Part of a small language model's weights.
Size: 11 layers, width 384, 6 heads of 64.
Architecture: rotary positions, untied embeddings.
Training: a variant of SOAP for these matrices, 285M tokens, 4688 steps.
Each number is 128 + 24 x the weight over its row's rms, rounded and kept within 0 to 255. Layers, rows and columns count from 0. The size above them is the row's rms in percent of the matrix's.

# layer 4 MLP gate, 2048x384, rms 0.0956, rows 1319-1342, columns 288-383
size [ 99 107  99 104  92 103 107 104  95 100 100  97  96 104  95 106 101 107  99 103  97 108  90  98]
[[133 122  99 138 107 151 145 114 101  84 145 112 127 140 157 168 128  79 108 123 162 123 150 130 145 140 137 166 160 139 108 140 140 131 181 134 109 126 127 160 174 153 121 156 114 133 139 107 127 179 148  94 110  96 138  78 171 160 147 128 102 165 163 142 169 148 127 103 141 122 152 125 139  90 124 120  85 149 167 153  83  89 108 176 142 165  93 127 131 117 139  93 107 171 136 143]
 [110 110  53 104 115 119 158  92 108 124 119 145  84 160 119 125 148 179 122 122 127 131 111 129 124  73 122 149 112 145  96 122 109 124 124 144 145 145 150 154 164 146 137 119 143  90 130 143 144 126 136 105 129 149 118 138 114 164 160 134 115 149 101 114 159 154 156  95 101 128 133 135 121 102 106 151  91 126 141 130 145 123 127  99 149 138 116 119 119 120 126 142 139 107 135 147]
 [ 85 174 160  81 140 115 100 138 120 116 139 124 152 110 145  97 152 105 184 138 153 105 107 125 136 115 121 126 118 145 139 125 163 113 180 134 140 128 159 128 106 145 117 151 147 120 149 135 128 110 162 163  80 122 159 155 146 139  64 134 145  92 110 140 131 112 176  95 154  86 103 118 152 133 132 138 141 135 135 116 127 160 121 160 127 165 121 153 105  67 125 108 168 151 124 108]
 [116 105 101 142 141 131 139 136 165  91 145 122 184 108 131  52 105 136 149 143 131 179 177 154 152 139 132 116 124 136 151 144 111 155  91 106 133 120 146 104 142 135 107 105 123 141 167 176  93 108 151 103 135 158 119 124 118 111 132 152 105  68 135 144 107 137 148 114 139  99 110 136 129 161 115 149 131 139 134 169 123 163 126 160 118 148 112 137 128  86 143  80 121 125 144 141]
 [133 134 144 127 146 114 123  92 112 164 130 160 129 113  98 124 147 138 109 140  91 102  88 136 114  97 128 100 190  66 159 136  99 128 119 154 121 130 134 121 129 117 129 106 172 107 136  91 122 118 108 152 141 127 151 115 145 119 104 131 123 136 119 162 132 155 145 158 125 151  90 145 127 182 125  94 163 154 103  98 142 141 115 148 111 120 131 157 124 167 159 141  94 129 120 158]
 [159 155  91  73 150 199 106 189 160 166  78 157 132 129 131 143 136  55 129 140 154 144 148 112 139 114 138  84 140 136 111  86 127  80 173 121 158 120 144  98 122 127 148  79 147 104  97 136 112 142  79 156 109 153 130 124 106  81 113 157  78 116 108 105 173 152 112 100 111 134 155 124 127 121 135 108 172 131 116 142  92 135 129 127 128 181 173 146 130 136 116 137 130 173 149 107]
 [142  88 155  86 143 168 120 110 108 123 111 137 136 146 112  75 121 124 110 121  93 131 133 133  84 140  83 154 132 134  92 104 135  84  87 123 131 153 110 158 152 101 145 131 103 168  85 118 166 131 143 171 103 150 153 127 144 138 124 139 147 142 147 126 123 105 196 128 150 163 151 121 137 116 102 150 113 133 119 114 115 140 173 139  79 164 145  91  99 113 164 100 121 118 155 117]
 [130  92  97 171 117 117 126 153 115 114 123  95 129 166 142 147 123 125 113 148 131 116 172 100 104 108 130 114 159 138 105 143 135 118 176 117 103 111 149 128 169 135 123 111 162 115 117 110 104 157 150 146 140 155  90 133 146 126 166 156 125 165 119 128 133 137  95 106 149 111 141 148 140 165  87 143  95 145 173 121 130 101 122 136 130 142 122  82 156 138  83 157 117 155 179  99]
 [143 124 146 121  90 138 105 133 131 118 167 111 160 114 125 124 128 132 163 128 105 136 149 162 192 106 105 169 112 124 168 103 121 126 152 145 106 155  79 121 121 125 182 122  86 125 128 117 165 129 119 102 149 150 126 151 140 146 127 119 125 182 110  78 120 147 104 132  79 147 161 161 107  97 108 128 123 139 145 112 180 106 101  99 129 123 136 115 128 179 169 158 153  80 113 141]
 [139 132  99 140 123 175  81 114 125 150 131 154 173 138 133 132 159  94  67 111 117 151 128 161 113 147  92 143 163  63 171 116 167 110 136 120 121 170 131 120 115 145  98 142  92 185 124 163 120 155 115 146 149 163 151 128  79 123 137 122  87 150  84 149 151 116 113 120 163 120 125 115  82 127 107 100 147 110 108 120 119 114 116 105 136 124 151 144 126 159 168 127 113 127 119 176]
 [124 146 130  99 133 128 137 167 144 162 151 174 119 154 100 136 106 110 144 119 135  98 141 137 132 139 141 140 119 115 137 145 108 152  97  95 140 143 106 121  88 140 126 104 111 195 146 107  69 171 106 134 168 141 133 132 135 156 138 101 146 122  52 119 134 145 116 134 126  93 125 122 102 139 120 142 124 117 115  89 102 143 124 105 145 154 107 112 157  97 174 135 164 114 152 114]
 [130 145 110 132 117 115  81 107 155 153 163 147 149 120 139 119 117 162 179 141 129  92 142 147 133 147 126 132 121  83 129 101 120  93  97 132 115 130 122 117 167 136 130 153 121 116 141 114 131 153 141 103 137 129 131 160  96  87  98 100 100 119 160 163 157 140 114 134 139 110 107 123 120 134 122 144 110  69 138 117 119 148 131 144 108 174 118  74 111 112 142  94 131 158 134 125]
 [144 131 147 113 126 125 140 142 137 130 111 126 108 107 137 133 116 140 132 143 146 147 131 132 132 134 129  89 127 143 121  96 139 151 151  80 121 108 109 130 152 119 160 136 181 137 166 150 121 118 166 167 126 148 135 115 134 138 149 150 121 154 120 112 127 138 131 138 151 124 159 145 166 131 101 130 152 120 113 156 147 171  76 134  93 169 172 104 120 111 138 135 108 158 145 137]
 [ 91 180  97 141 122 108 137 111 125 160 176  81 169 123  80 162 135 137 148 110 126 118 149 119  97 128 104 145 129 101 118 115 128 120 114 113 122 123 136 110  89 136 108  95 110 189 164 138 125 170 141 140 120 107  92 137 133 154 156 141 134 120 161 128 118  80 171 139 156 117 139 115 132 156 146 139 129 126 173 135 151 144 149 167 139 119 137 123 123 125 116 136 125 156 133 108]
 [145 141 136 127 122 129 136 100 155 175 118  98  71 138 182 145 129 131 109 107 116 154 151  99 115 180 126 130 132 113 124 130 143  84 131  82  97 114 139 142 108 125 143  83 157 120 126 125 105 159  85 132  77 136 138 142 138 129  96 121 119 154  98 127  64 164 138 137 132 134 133 121 154 211 124 111 112  85 120 149 112 165 137 102 130  93 129 179  98 127 120 143  92 142 127 184]
 [122 163 122  89 139 158 166 103 198 127  93 145 155 150 150  99 173 120 127 160 165 138 147 134  98 122  78  94 125 113 148 154 159 149 145 139 127 153 181 120 103 139 135 132  97 120 153 118 141 119 154 127 156 178  96  80 119  97 130 106 154 156 124 110 135 116 152 165 107 116 158 106 156 108 146 137 150 105 149 140  97  73 132 131  96 178 138 137  92 104 114 117 101 125 156 131]
 [121 119 146 155 127 138 130 107 154 107 136 127 166 181 130 101 119 142 155 137 151 122 149 121 108 136 116 102 112 139 120 120 174 143 145 149 124 121 169 125 112 114  89 137 158 197 141 158 115  83 101 122  91 164 139 122 117 177 142 152 127 143 135 118 136 145 175 125 154 135 147 134 143 178 155 108 150 108 121 126 165 143 153  90 149 127 155 142 138 116 112 113 113 118 170 173]
 [123 127 131  98 103 139 138 166 116 138 135 147 132 125 144  84 141 142 130 135 154 121 131 105 159 124 140 172 182 130 144 151 128 121 135 118 126  99 132 124  92 123  92 134 124 147 102 101 153 139 145 122 161 162 127  95 125 118  97 153 114 138 156 157 112 117 127  84 107 145 125 137 162 173 158 173 140 119 118 130 168 143 140 139 180 121 125 104 129 135 114 133 149 120 138 132]
 [101 113 136 135 165 150 106 142 150  80  95  78 116 134 168 153 115 110 165 128 141 118 113 145 100 191 169 145 153  97 116  84 144 119 130 113  79 136 120 129 123 145 109 134 125 131 153  94 130  82 166 126 114 155 128 135 119 115 165 141 120 113 142 105 132 123 134 131 124 125 150  80 113 157  88  85 132 133 119  99 142 160 142  87 128 149  95 124 124 123  97 119 120 150 112 143]
 [126 167 116 153 141  78 164 111 140 138 104 131 115 169 124 118 142 151 104 112  91 142  77 131 104 113 103 134 118 102 121  88 140 131  65 131 132 131 136  81 152 146 168 151 153 102 118  81 100 136 134 136 138 124 134 170 131 124 140 146 152 124 149  94 169 148 130 130 116 137 104 151 158 116 151 131 110 137 148 118 142 109 118 126 141 118 172 143 140 122 119 134 134 114 102 108]
 [162 144 156  80 116 111 179 156 149 123 150 127 128 129 112 142 154 183 117  84 132 121 142 129 110 107  81 132 133 161 149 123 121  94 118 173 165  98 119 105 135 114 155 101 125 132  84 118 138 137 160 107  80 131 133 144 154 111 136 130 153 121 144 192 120 117 122 130 125 123 139 116 100 115 116 118 121 124  97 104 134 123 172 129 107 151 130 133 108 124 153  97 134 107 173 111]
 [145 123  98 107 132  83 131  98 165 165 145 140 118 158 159 134 111 134 161 156 108  86 133 124 139 165 110 147 108 115 105 123 137 135 178 124 117 126 120 150 120 151 139  98 120 159 143 159 126 139 132 166 149 168 146 101 150  99 125 119 128 105 103 125  80  62 136 171 118 114 143 152 182 128  90  94 114  81 109 119 127 180  84 173 123 169 143 134  80 169  99 139 150 116 154 129]
 [150 113 133 186 178 129 111 143 112 105 106 127  90 127 131 160 172 141 107 126 115 140 116 105 121 146  88 132 136 131 123 102 124 128 101 132 118 135 154 171  94 126  82 129 165 118 131 102 117 162 155  98 134 113  82 128 124 186 136 136  99 189 132 138 110 118 117 155 106 134 127 133 134 169  99 120 146  91 129  88 122 143 139 163 133 116 144 132 119 167 101  99 152 158 121 114]
 [105 135 100  88 140 136 108 179 110  77 112 125 124 103 112  97 140  56 122 150 129 141 111 168 137 139  94 124 153 130  64 108 109 121 140 158 134 127 112 103 124 114 140 136 110 113 133 110 137 144  93 117 159 124 135 109 135 100 132 191 111 114 122 125 145 149 144 164 113 127 152  65 145 118 101 111 124 121 153 133 158 107 145 147 112 156 129 103  94 130 131 154 122 125 102 106]]
# layer 4 MLP up, 2048x384, rms 0.0954, rows 1319-1342, columns 288-383
size [ 97 109 106 102  99 101 113  99  98 102  99  93  93 101  96 104 100 110 102 109  97 105  93 100]
[[135 114 100 113 131 114 141 114  83 100 108 121 156 129 116 154  90  75 106 170 144 120 111 156 146  90 184 189 173 127 127 124 127  94 146 143 105 119 121 122 141 128 116 118  94 130 124 111 104 189 131  66 133 123 132 112 143 130 132 163 125 167 181 113 133 130 107  91 150  81 148  65  95 108 119 108 130 119 151 136 142 110 123 125 151  91  94 139 121 122 129 115 122 172 120 114]
 [133 138 109 108 158 100 160 131 158 143 131 131  99 135 113 149 164 151 131 139  99 102 105 136 143  99 137 144 116 118 102 139 130  94 126 129 133 122 117 157 164 191 165 110 136 150 173 142 136 112 118  73 133 127 131 146 121 170 127 156 129 165 132 103  66 154 143 105 130 131 170 117 132 151 134 127 164 120 133 179 128 106 139 107 128 121 130 114 109 114 132 140 145 118 128 135]
 [136  77 113 125 165 134 139 118 147 137 125  99 150 129 142 115 167 170 105 193 151 165 143 139 122 155 118 157 124 114 117 168 117 123  93 143 153 114 167 150 119 170  90 100 133 126 132 161 126  90 148 129 168 120 143 149 127  83 127 105  88 108 111 153  81 143 136 144 142 118 135 146 164 119 176 135 105 135 155 149 129 140 117 134  74 154 127  96 146 115 151 131 131 125  93 140]
 [172  91 106 108 141 145 107 132 153  84 162 106 111  96 110 112 164 130 106 182 115 128 147 128 114 121 162 114 131 143 166 145  83 154 128  95 147 160 127 113 113 129 137 130 125 155 164 162 151 165 139 107 118 181  94  58 119 146 152 145 113 149 128 147 111 129 105 177 122 124 134 116 187 146  78 138 106 166 114 170 111 124 136 125 164 106 118 113 123 102 171 102 162 121 120 138]
 [149 174 105 123  98 136 164 134 142 123  71  89 149 108 123 107 101 138 133 167 191 129 114 151 129 129 125 121 111 134 146 120  98 122 152 125 131 138 161 131 154 152 148 174 164 157 136 168 112 160 195 111 146 151 123 128 124 163 144 140  90 143 146 144 146 187 131  79 148  91 164  92 120 115  89 142 166 160 137 162 120  96 157 174 160  99 103 122 139 124 136 116 149 150 123  71]
 [139 146 134 115 130 130 123 133 118 128 136 102 114 150  80 112 149 109  67  88 133 129 114 116  95 118 102  97 116 122 121 108 123 138  85 105 167 137 114 172 101 101 114 123 127 112 108 106 164 100 138 141 147 167 130 109 151 151 128  97 153 127 120  67 129 143 127 143 138 130 144 139 167 143 103 120 159 124 201 158 157 127 152 154 127 131 147 146 126 148 148 131 163  64 121 135]
 [188 115 135 136 136 131 125 115 126 141  76 114 127 128 117 171 127 142 133 113  95 124 144 153 138 114 109 108 128 170 104 128 133  99 150 107 149 153 164 114 159 111 156 133 188 130  60 127 136 155 162 189 115 132 192 135 123 160  93 133 102 100 115 105 187 152 123 100 139 130 126 125 164 128 129 106 108 125 157 158 107 161 150  96 127 125 149 136 158  92 142 106 148 134 133 146]
 [144 100 101 135  96 131 133 129 113  82 108 107 149 172 178 139 106  83 133 142 136 119 145 106  96 117 149 116 145 153  84 148 155 142 171 114 137 126 159 125 124 127 139 114 158 102 121 104 123 115 142 135  99 145 145 130 128 136 159 152 111 116 112 104 149 142  98 120 128 116 144 135 106 137 136 113 108  85 151 144 125 101 119 124 179 160 158 128 154 138  95 142 134 119 164  99]
 [129 136 134 120 168 146 116 148 108  76 161 140 149 105 118 155  95 131 128 104 149 153 139 146 134 124 135 134 163 140 120 183 126 133 111 145  60 110 110 149 110 134  86 140 129 103 127 152 107 142  74 127 105 139 130  90 125 151 137 151 135 141 134 117 121 119 149 102 107 161 136 114 135 144 104 152 129 121 112 144 115 162 121 138 139 105 162 114 103 150 118 115 105  93 141 125]
 [105 172 112  72 163  71 160 139 132 124 117  90 109 131 111 147  83 150 150 179 128 106 144 136 151 105 110 133  75 176  80 178  89 127 113 109 103  77 131 121 124 124 146  90 118 137 106 101 133 142 117 137 142  65 106 118 121  99  85 154 121  89 141  94 149 162 149 140  85 132 140 173 143 122 130 143 145 118 131 123 147 108 127 119 137  80 139 127 127 156  83 155 108 111 109 138]
 [136 113 117  96 135 136 143 158 137 121 173 124 134 176 108 112 134 126 152 106 107 136 150 165  74 131 102 158  91 141 154 184 118 145 121 145  99 132 101 125  37 135 138 136 130 146 139 123 100 126  80  98 120 125 139 119 105 163 122 147 132 172 120 134 129 126 168  77 138 117 139 107 112 130 145  93 126 107 112  95 120 110 129 115 113 122 134 148 136  96 152 133 112 121 153  91]
 [135 134 110 115 153 104 111 113 181 123 141 117 134 107 139 126 141 114 147 108  94 127 117 169  86 144 151 148  99 118 117 106 115 125 117 153 117 133 129  94  95 164 147 113 102 124  79 116 156 151 126  86 119  78 116 139 130 101  68 141 141 147 155 128 129 145 118  90 122 130 155  89 111 145 138 154 114 109 115 114 155 140 109 128 135 120 138 130 169 144 121 131 135 108 114 140]
 [113 117 143 111 131 110 136 154 129 132 144 111 155 146 144 139 150 147 141 113 103  90 125 149 143 159 138 148 106 100 132 145 145  84  92 152 142 138 101 138  91 142 145 124  89 166 124  96 134 132  73 120 119 125 107 138 142  73  99 148 133 155 130 167 133 129 151 110 145 104 168 134 110 139 144  93  91 151 181 121 109  81 159 119 115 102 113  86 125 136 119 101 131 100 127 124]
 [168  87 144 140 102 149 126 127 177 103  98 185 119 114 140 120 121 129 156 152 100 127 116 127 152 124 142 103 122 157 102 163 131 157 119 141 131 123 132 146 135 143 146 137 116 120  74 127 107  88  98 112 140 137 189 163 131 124 128 127 136 139  98 105 119 173 110 163 157 142  92 141 117 139  97 120 128 148  89 140  86 116 100 107 110 123 124 143 120 148 136 112 130  95 128 157]
 [124 122  99 158 163 167 130 142 109  99 135 144 128 135  90 126 112 124 114 125 140 132 166 107 129 150 126 143  98 132  84 151  90 142 112 111 154 153 128  98 115 130 169 108  75 155 120 141 117 127 154 164 130 121 106 161 142 158 147  82 128 105 129 137 154 111 119 119 109 166 133 123 132 158 121 157 107 186 146 155 182  83  96 130 167 137 137 132 130 129 157 127 143  79 137 122]
 [134 119 125 116 161 111 150 221 100  88 113 113 139 119 131 106 113 136  91 125 128 134 106 105 143 117 171 131 113 128 135 126 111 117  95 153 154  80  82 107  75 117 126 115 124 155  99 122 130 140  98 141 157 117 109 125 129 146 146 144 137 142 112  77 120 106 114 140 137 119  79 129 166 104 145  90 151 133 136 120 130 175  98 150 132 124 132 136 144 130 155 166  98 155  91 178]
 [143 165 101 121 106 119 171 168  59 136 136 111 132 110  69 106 121 186 159 102 145 140 165 160  83 156 141  83 138 152 167 131 137  92 140 146 141 136 124 158 129 147 118 163 146 126 141 115 167 135  80 110  65 129 111 142 146 114 145 144 168 177 141 114 134 131 155 173 126 118  96 112  79 135 143 122  92 136 125 140 150 143  96 105 129 159 143 183 118 159 145 151 123 135 148 102]
 [ 84 163 157 109 132 172 141 133 137 122 134 154 119 159 164 115 165 140  91 104 200 132 105 150 178 154 143 147 154 108 132 136 109 143 123 129 127 125 118 144  86 127  68 134  99 149 116 121 143 117 149  83 139 125 108 131 138 152 135 152 136  88 168 137 105 151 123  91 122  83 124 157 146 114 142 134 136 121 120 164 143 148 133 162 157  98 172  87  89 157 119 122 125 107 139 110]
 [ 98 150 130 129 145  95 123 111 136 141  82 122  86  97 118 132 117 113 144 152 147 148 128 149 122 134 118 165 112 137 118  91 146 130 148 143 114 112 121 129 113 157 128  96 106 145 129 138 117  64 124 140 129  86 152  97 140 152  97 121 133 134 138  95 142 135  94 146 124 109 104 121 133  82  70  96 114 123 107  88 138 145 168  97 136 103 106 139 165 106 110 148  96 135  77 119]
 [113 107 126  98 104 127 144 142 126 106 104 103 112 114 155  98 201 167 128 138 179  97 149 149 118 126 121 121 100  67 159 160 122 138 147 136 108 147 110  92 151 171 142 133 130 138 178  82  93  98 126 130 144 161 143 124 105 149 180 145 155 142 165 145 127 151 129 141 121 137 149 156 116 141 126 142 160 141 136 115 109 115 113 119 120 109 131 116 124 125 145 133 111 106 117 130]
 [ 59 139 115 146 104 163 117 188 128  97 134 117 113 115 171 155 108 136 115 105 159 180 122 117 182 143 143 141 117 124 108 112 160 127  83 106 111 176 129 147 158 162 119  97 136 111 129 123 118  96  57 115 165 129 174  74  92 124 147 122 134 126  89 144 110 116 109 130  88 121  91 108 151 118 121 150 182  94 134 117 111 117  69 139 141  88 166 147 144  92 126 154 130 132 106 139]
 [113  97 135 132  99 113 152 100 140 172 110 117 132 164 135 157 100 138 153 180 111 115  89 151  96 124 149 160 114 108 150 135 153 111 165 121 126 107 123 148 103 133 112 100  95 110 150 110 113 146 123 134 119 133 144 125 157 111 150 136 168 163  70 131  88  99 112  96 142 124 127 164 200 113 121 102 114  98 135 127 136  71 108 152  78 151 145 118  93 117 141 142  84 109 126 113]
 [134  96  90 114 124 146 166 116 107 113 140 155 121 160 102 125 119 109 171 129 125 144 136 162 131 142 132 118 142 171 119 150 136 101 138 124 136 144 153 137 126 127 131 101  91 130 160 158 110  80  92 129 152 101  95 131 133 118 148 135 127 116 129 124 159 122 134 112 129 167 120 143 141 120 183 145 170 154 113 118 117 156 131 116 122 147 101 122 136 132 166 178 110 151 134 108]
 [123  92 137 165  98 141 143  84 165 152 144 107 160 164 145 141 120 134 110 107 128 125 102  88 116 118 123 113  82 110 200 130  95 167 114 113 126 114 150 156 114 133  82 115 120 143 140 162  62 115 124 120  98 134 147 134 144 141 118  95 146 119 114 149 103 100 111 106 163 108  95 124 111 136 130 123 130 108 114 110 102 124 114 130 117  94 132 140 120 126 128 114 134 161 123 140]]
# layer 4 MLP down (transposed), 2048x384, rms 0.0888, rows 1319-1342, columns 288-383
size [100 111 101 102  97 100 107 101  99 100 100  98  96  94 100 106 104 105 103 105  97 107  94 101]
[[175 111 123 112 128 121  98 147 127  67 170 163 113 128 146 166 131 100 141 130 155  83 102 178 139 132 129  93  98 116 154 154  73 109 121 128 125 146  95 112 107 129 119 171 131 116  98 108 118 116 102  96 107 122 137 141 129 111 102 117 126 166 106 122 107  94 131 131 151 119 145 146 158 103 129 144 130 160 156 147 127 120 128 105 161 134 109 122  89 122 127 114 132 142 150 136]
 [168 153 128 198 103 131 134  96 135 116 137 106 166 155 141 125 119 126 120 144 144 159 143  99 137 108  99  88 155 140 124 104 145 120 143 104 107 129 151 102 134 135 123 148 121 109 131 108 133 118 146 117 150 168 148 115 138  97  86 148 136 108 124 109 166 108 124 127 100 117 124 135 156 178 143 130 133 148 161 142 119 110 149 144 110 138 203 133  94 115 126 137 149 163 100 134]
 [188 110 131 139 142 154 125 115 153 101 120 135 166 128 112 140 127 131 143 163  96 156 146  84 141 131 149 125 101 147 144 130 113 111  97 126 126 136 168  92 108 111 115 104 142 159 106 137  93 153 148 109 121  82 115 150 100 133 155 135 130 105 125 131  92 113 136 132 141 143  84 135 135 120 144 161 120 128  74 124 109 111 138  95 136 129 148 123 145 187 134 113 158  71 156 115]
 [129 159 145  90 139 117 152 129 163  70 116 127 119  92 133 161 132  87 101  97 142  91 159 160 161 160 168 125 133  93 151 122 111 145 134 131 120 122 123 106 133 123 109 116 115 112 128 118 119 113 149 157 119 116 119 145 156 126 144 145 125 114 172 159 153 153 139 133 157 111 157 121 100 141 154 133 139  98 148 127 134 108 104 174 173 116 163 113 140 108 117 180 156 169 115 137]
 [100  91 171 132 158 148 123 109 100 101 148 132 139 118 139 145 138 139 140 178 145 123 167 103 125 138 111 142 164 113 119 132 130 144 103 105 152 130 101 162  91 146  89 135 161 121 148 106 154 104 122 123  86 148  96 135  97 102  90  96  78 162 125 120 139 143 157 156 130 102 119 140 115 113 155 132 131 135 140  96 136 174 134 134 185 145 190 145 116 145  88 106 105 147 157  98]
 [111 129 119 130 141 142 168 110 153 152 131 153 151 158 103 139 146 136 149 119 134 102 102 150  76  82 139 106 144 108 160 138 111  87 158 124 102  81 144 160 139  78  99 113 151  95  94 156 174 101 109 100 157 143 119 101 155 137 113 147 106 133 146 109 117 135 124 126  77 106 109 123 144 135  84 123 129 116 179 133 102 123 110 159 171 153 148 121 115 149 146 101 122 142 128 118]
 [ 95 111 107 127 129 131 121 135 108  99 144 172 157 156 148 121 160 111 159 184 120 153 119 101 153 132 125 144 102 100 102 168 100 119 125 103 111 109 129 174 115 167 145 146  96 144 109 139 139 109 136 133 133 162 114 133 121  48 183 134 138 106 146 113 130  95 133 140 103 113 130 133 114 125 116 116 137 151  94  87 141 116  96 158 190 136 143 119 108 144 129 133 111 143 150  84]
 [133 128 120 133 121 100  93 107 118 128 156 150 108 156  88 130  56  75 112 101 156 141 126 163 122 104 121 133 137 119 121 132 137 138 120 134 130 122 128 129 144 120 125 107 155 106 158 116 130 146 127 154 173 163 153 130 166 119 170 120 130 106 107 105 124 119 124 164 159 110 100  81 144 108 113 157 130 105 109 123  89 113 137 146 113  96 123 114  99 130 125 139 117 129  75 113]
 [112 171 168 128 100 122 100  88 128 162 135 112 134 146 140 125  94 158 132 143 127 164 112 113 127 133 149 113 145 147 127 105 117 119 120 133 103 134 129 112 151 125 103 135 172 126 111 150 119 104 110 139 125 113 114 110 160 112 133 147  94  87 145 116  76 122 175 139 103  91 129 163 150 115  81 118 147 116 129 156 167 136 123 125 122 135 138 137 133 140 123 146 124  85 130 142]
 [104 124 139 103 127 169 155 125 131 122 147 142 109 153 146 149  85 133 142 174 102 167 173 128 103 121 102 144 157 125 131  78 138  86 156 138 126 128 127 154 126  64 160 109 115 129 113 161 125 145 145 115 157 146  95 120 100 132 138 130  81 152 143 128 129 120 118 157 106 114  69 167 129 113 125 129 125 120 125 112 111 140 124 114 126 115 116 120 219 134 165 149 156 136 161 177]
 [132  86 115 118 121 133 142 118 133 130 110 118 108 101 149 145 167 143 144 113 155 154 100 140  77 126 111 115 116  90 158 148 117 116 140 109 129 136 100 127 134 131 126 134 136 134 132 125 111  88 163 169 115 159 111  97 103 133 134 113  96 184 109 111  84 126 130 137 153 114 125 143  91 127 159 104 147 133 172 137 131 180 132 207 151 124 104  99 147 137 138  83 140  97  90 101]
 [122  97 143 172 107 109  92 144 178 134 190 126 115 101  97 128 110 144 139 144 126 124  90  78 126 158 137 121 106 109 162 110 114  79 130 124 125 149 117 109 109 153  85 156 142 127 130 124 124 108 129 162 144 135 129 129 146 112 119 101 131 105 170 143 142 123 173 112 148 131 155 132 137  87  94 110  94 113 111 106 147 159 144 123 130 157 127 104 134 110 108 147 139 111 129 132]
 [ 99 129 129 128 104 104 114 150 130 120 146 158 130 122 132 193 164  95 147 138 129 136  93 115 138 122 105 155 107  85 107 136 192 110 127 128 133 151 162 118 137 145 114 108 122 115 105 111  86  89 164 104 118 140 106 114 115 166 149 146 111 108 119  78 153 145 125 131 143 132 124 109 150 114 147 144 107 131 133  92 133 151 128 149 136 104 168 137 135 104 115 156 162 169 145 124]
 [116  73 163 111 118 109 137 169  90 130 128 136 141 111 156 160 139 144 167 111 140 142 122 117 114 123 141 149  83 127 145 157 122 134 132  77 144 150 156  98 158 149 161 150 132 143  82 134 117 140 139 106 114 134 144 125 113 121 145 137 125 117 103 127 157 144 119 101 178 135 136 111  97 128 115 146 141 104 154 142 139 147 145 134 111  98 110 127 128 122 115  82 115 122 133 133]
 [132 129 144 138 159 120 142 150 133  92 141 101 128 150  82 153 115 125 113 146 108 134 136 114 154  96 137 136 135 147  68 159 138 157 137 102 129 133 156  84 124 153 120 133 137 151 122 152 120  63 155 134 125 117 110 165 142 159 139 118 107 111 112 124 136 119 113 101 118 135 127  97 135 133 161 158 151 133 140  91 144  65  82 136  89 132 141  74 127 122 153  99 105 104 110  77]
 [140 135  97 130 146 166 131 188 151 128 127 127 147 113 125 157  92 147 111  93 154 117 138 125 108 109 127 140 120 126  92 141 135 175 104 125 145 124 160 118 105 138 105 157  95 174  94 106 120  90 107 169 162 127 115 163 105 140 106 150 155 124 153 121 180 101 158 142 173  94 101 141 117 119  99 105 125 112 117 115 153 133 116 157 184 127  91 186 168 114 110 170 113  85 135 178]
 [153  96 119 109 107 150 118 165 123 140 174 141 128 132 148 101 131 127 151 136  98 158 109 117 163  73 130  96  92 138 139 175  94 161 105 125 146 125 143 121 145 128 118 128 133 142 133 128 127 154 131 107  79 106 124 142 107 164 110 153 134 107 107  83 123 125 129 148  82  85 177 165 104 172 132 178 143  78 140 102 139 130 154 122  88 106  68 113  98 176 128 156 153 131 110 139]
 [110 126 126 162 169 127 118 124 145 165 134 119 129 137 114 116 128 116  95 149 124  74 152 151  93  86 173 157 106 118 134  84 161 154 124 150 172 119  94 102  95 153 147 147 147 124  85  68 102 119 156 111 139 127 118 125 100 102  70 148 144 122 183 139 158 107 175 148 105  96 120  83 157 124 144 146 113 133 189 136 166 103 132  78 127 128 135  88 130  85 124 119 131 117 141 126]
 [138 167 107 160  82 117 152 143 123 109 138  60 115 132 121 108  97  98 143 164  85 103 128 158 117 123 115 151 121 146 131 106  87  75 153 125 143 196  82 145 176 123 149 116 155 153 116 115 161 107  66 120 154 122 117 152 134 128 175 114 122 152 101 111  77 135  97 122 129 161 105 169 120 143  72 140 143 146 201 107 110 162 147 124 146 133 134 122 166 102 158 138 136  80 108 116]
 [119 126 118 168 132 119 168 148 162 122 110  67 161 120 140 140 144  76 121 117 114 104  59 170  96 168 117 101 138 146 134  65 163  95 110 125 138 117 126 135 132 132 125 115  97 104 123 104  88 156 145 129 129 144 148 187 115 130 116 123 136 109 120 150 170 143 161 153 127 144 152 131 175 157 166  65 137 155 158 164 121 128 144  93 132 128 136 141 141 119 139  99 160 103 124 160]
 [118 138 179 101 103 127 112  88 125 115 163 146  91  99 141 105 128 117 122 149 143 151 122 145 162 153 142 128 135 124  99  84 134 160 141 123 122 139 135 106 143 169 143 113 115 134 155 115 113 147 159 126 126 111 139 122 116 121 136 161 120  92 153 112 148 107 124 126 131 119  81 114 117 154 104 127 159  96 151 146 116 191  73  86 120 131 140  92 149 131 137 140 135 117 122 125]
 [106 120 106 100 110 132 134  77 112 128 122 123 102 123 154 108 143 119 155 115 108 191 125  86 103 116 102 144 137 162 157 128 124 129 137 115  97 147  78 109 134 127 119 158 135 167 139  91 153 147 129 178 128 153 128 105 149 144 106 133 133 115 167 115  78 141 155 158 113 135 120 142 111 137 133 109 135 128 131  77 161 132 134 140 139 140 122 151 137 143 121 101 136 112  94  92]
 [108 151 106 108 113 138 142 139 161 139 143 139 148 121 165 105 172 130 125 118 126  84 135 140 138 148  69  75 132 111 152 143 105 131 138 128 163 121 106  89 158 104 104  93 151 200 113 141 120 157 183 156  87 135 110 145 129 103 115 142 168 178 112 156 128 144 179 100 137 122 130 122 129  92 122 155 121 146 126 145 154 124 164 126 123  91 153 125 120 126 132 123 104 108 158 134]
 [116 109 111 124 110 132  81 145 139 106 164 148 151 168 163 103 100 101 141 109 110 134 108 146 135 129 124 126 118 119 146 151 129 151 105 152 137 124 104 153 129 130 151 121 107 161 128 126 131 103 126 117 139 135 106  87 120 172  99 150 110 120  96 141 128 122 151 156 118 109 155  69 165 151 108 135 115 137 148 125 103 138 138 135 107 112 122  89 148 134 118 135 127 125 111 187]]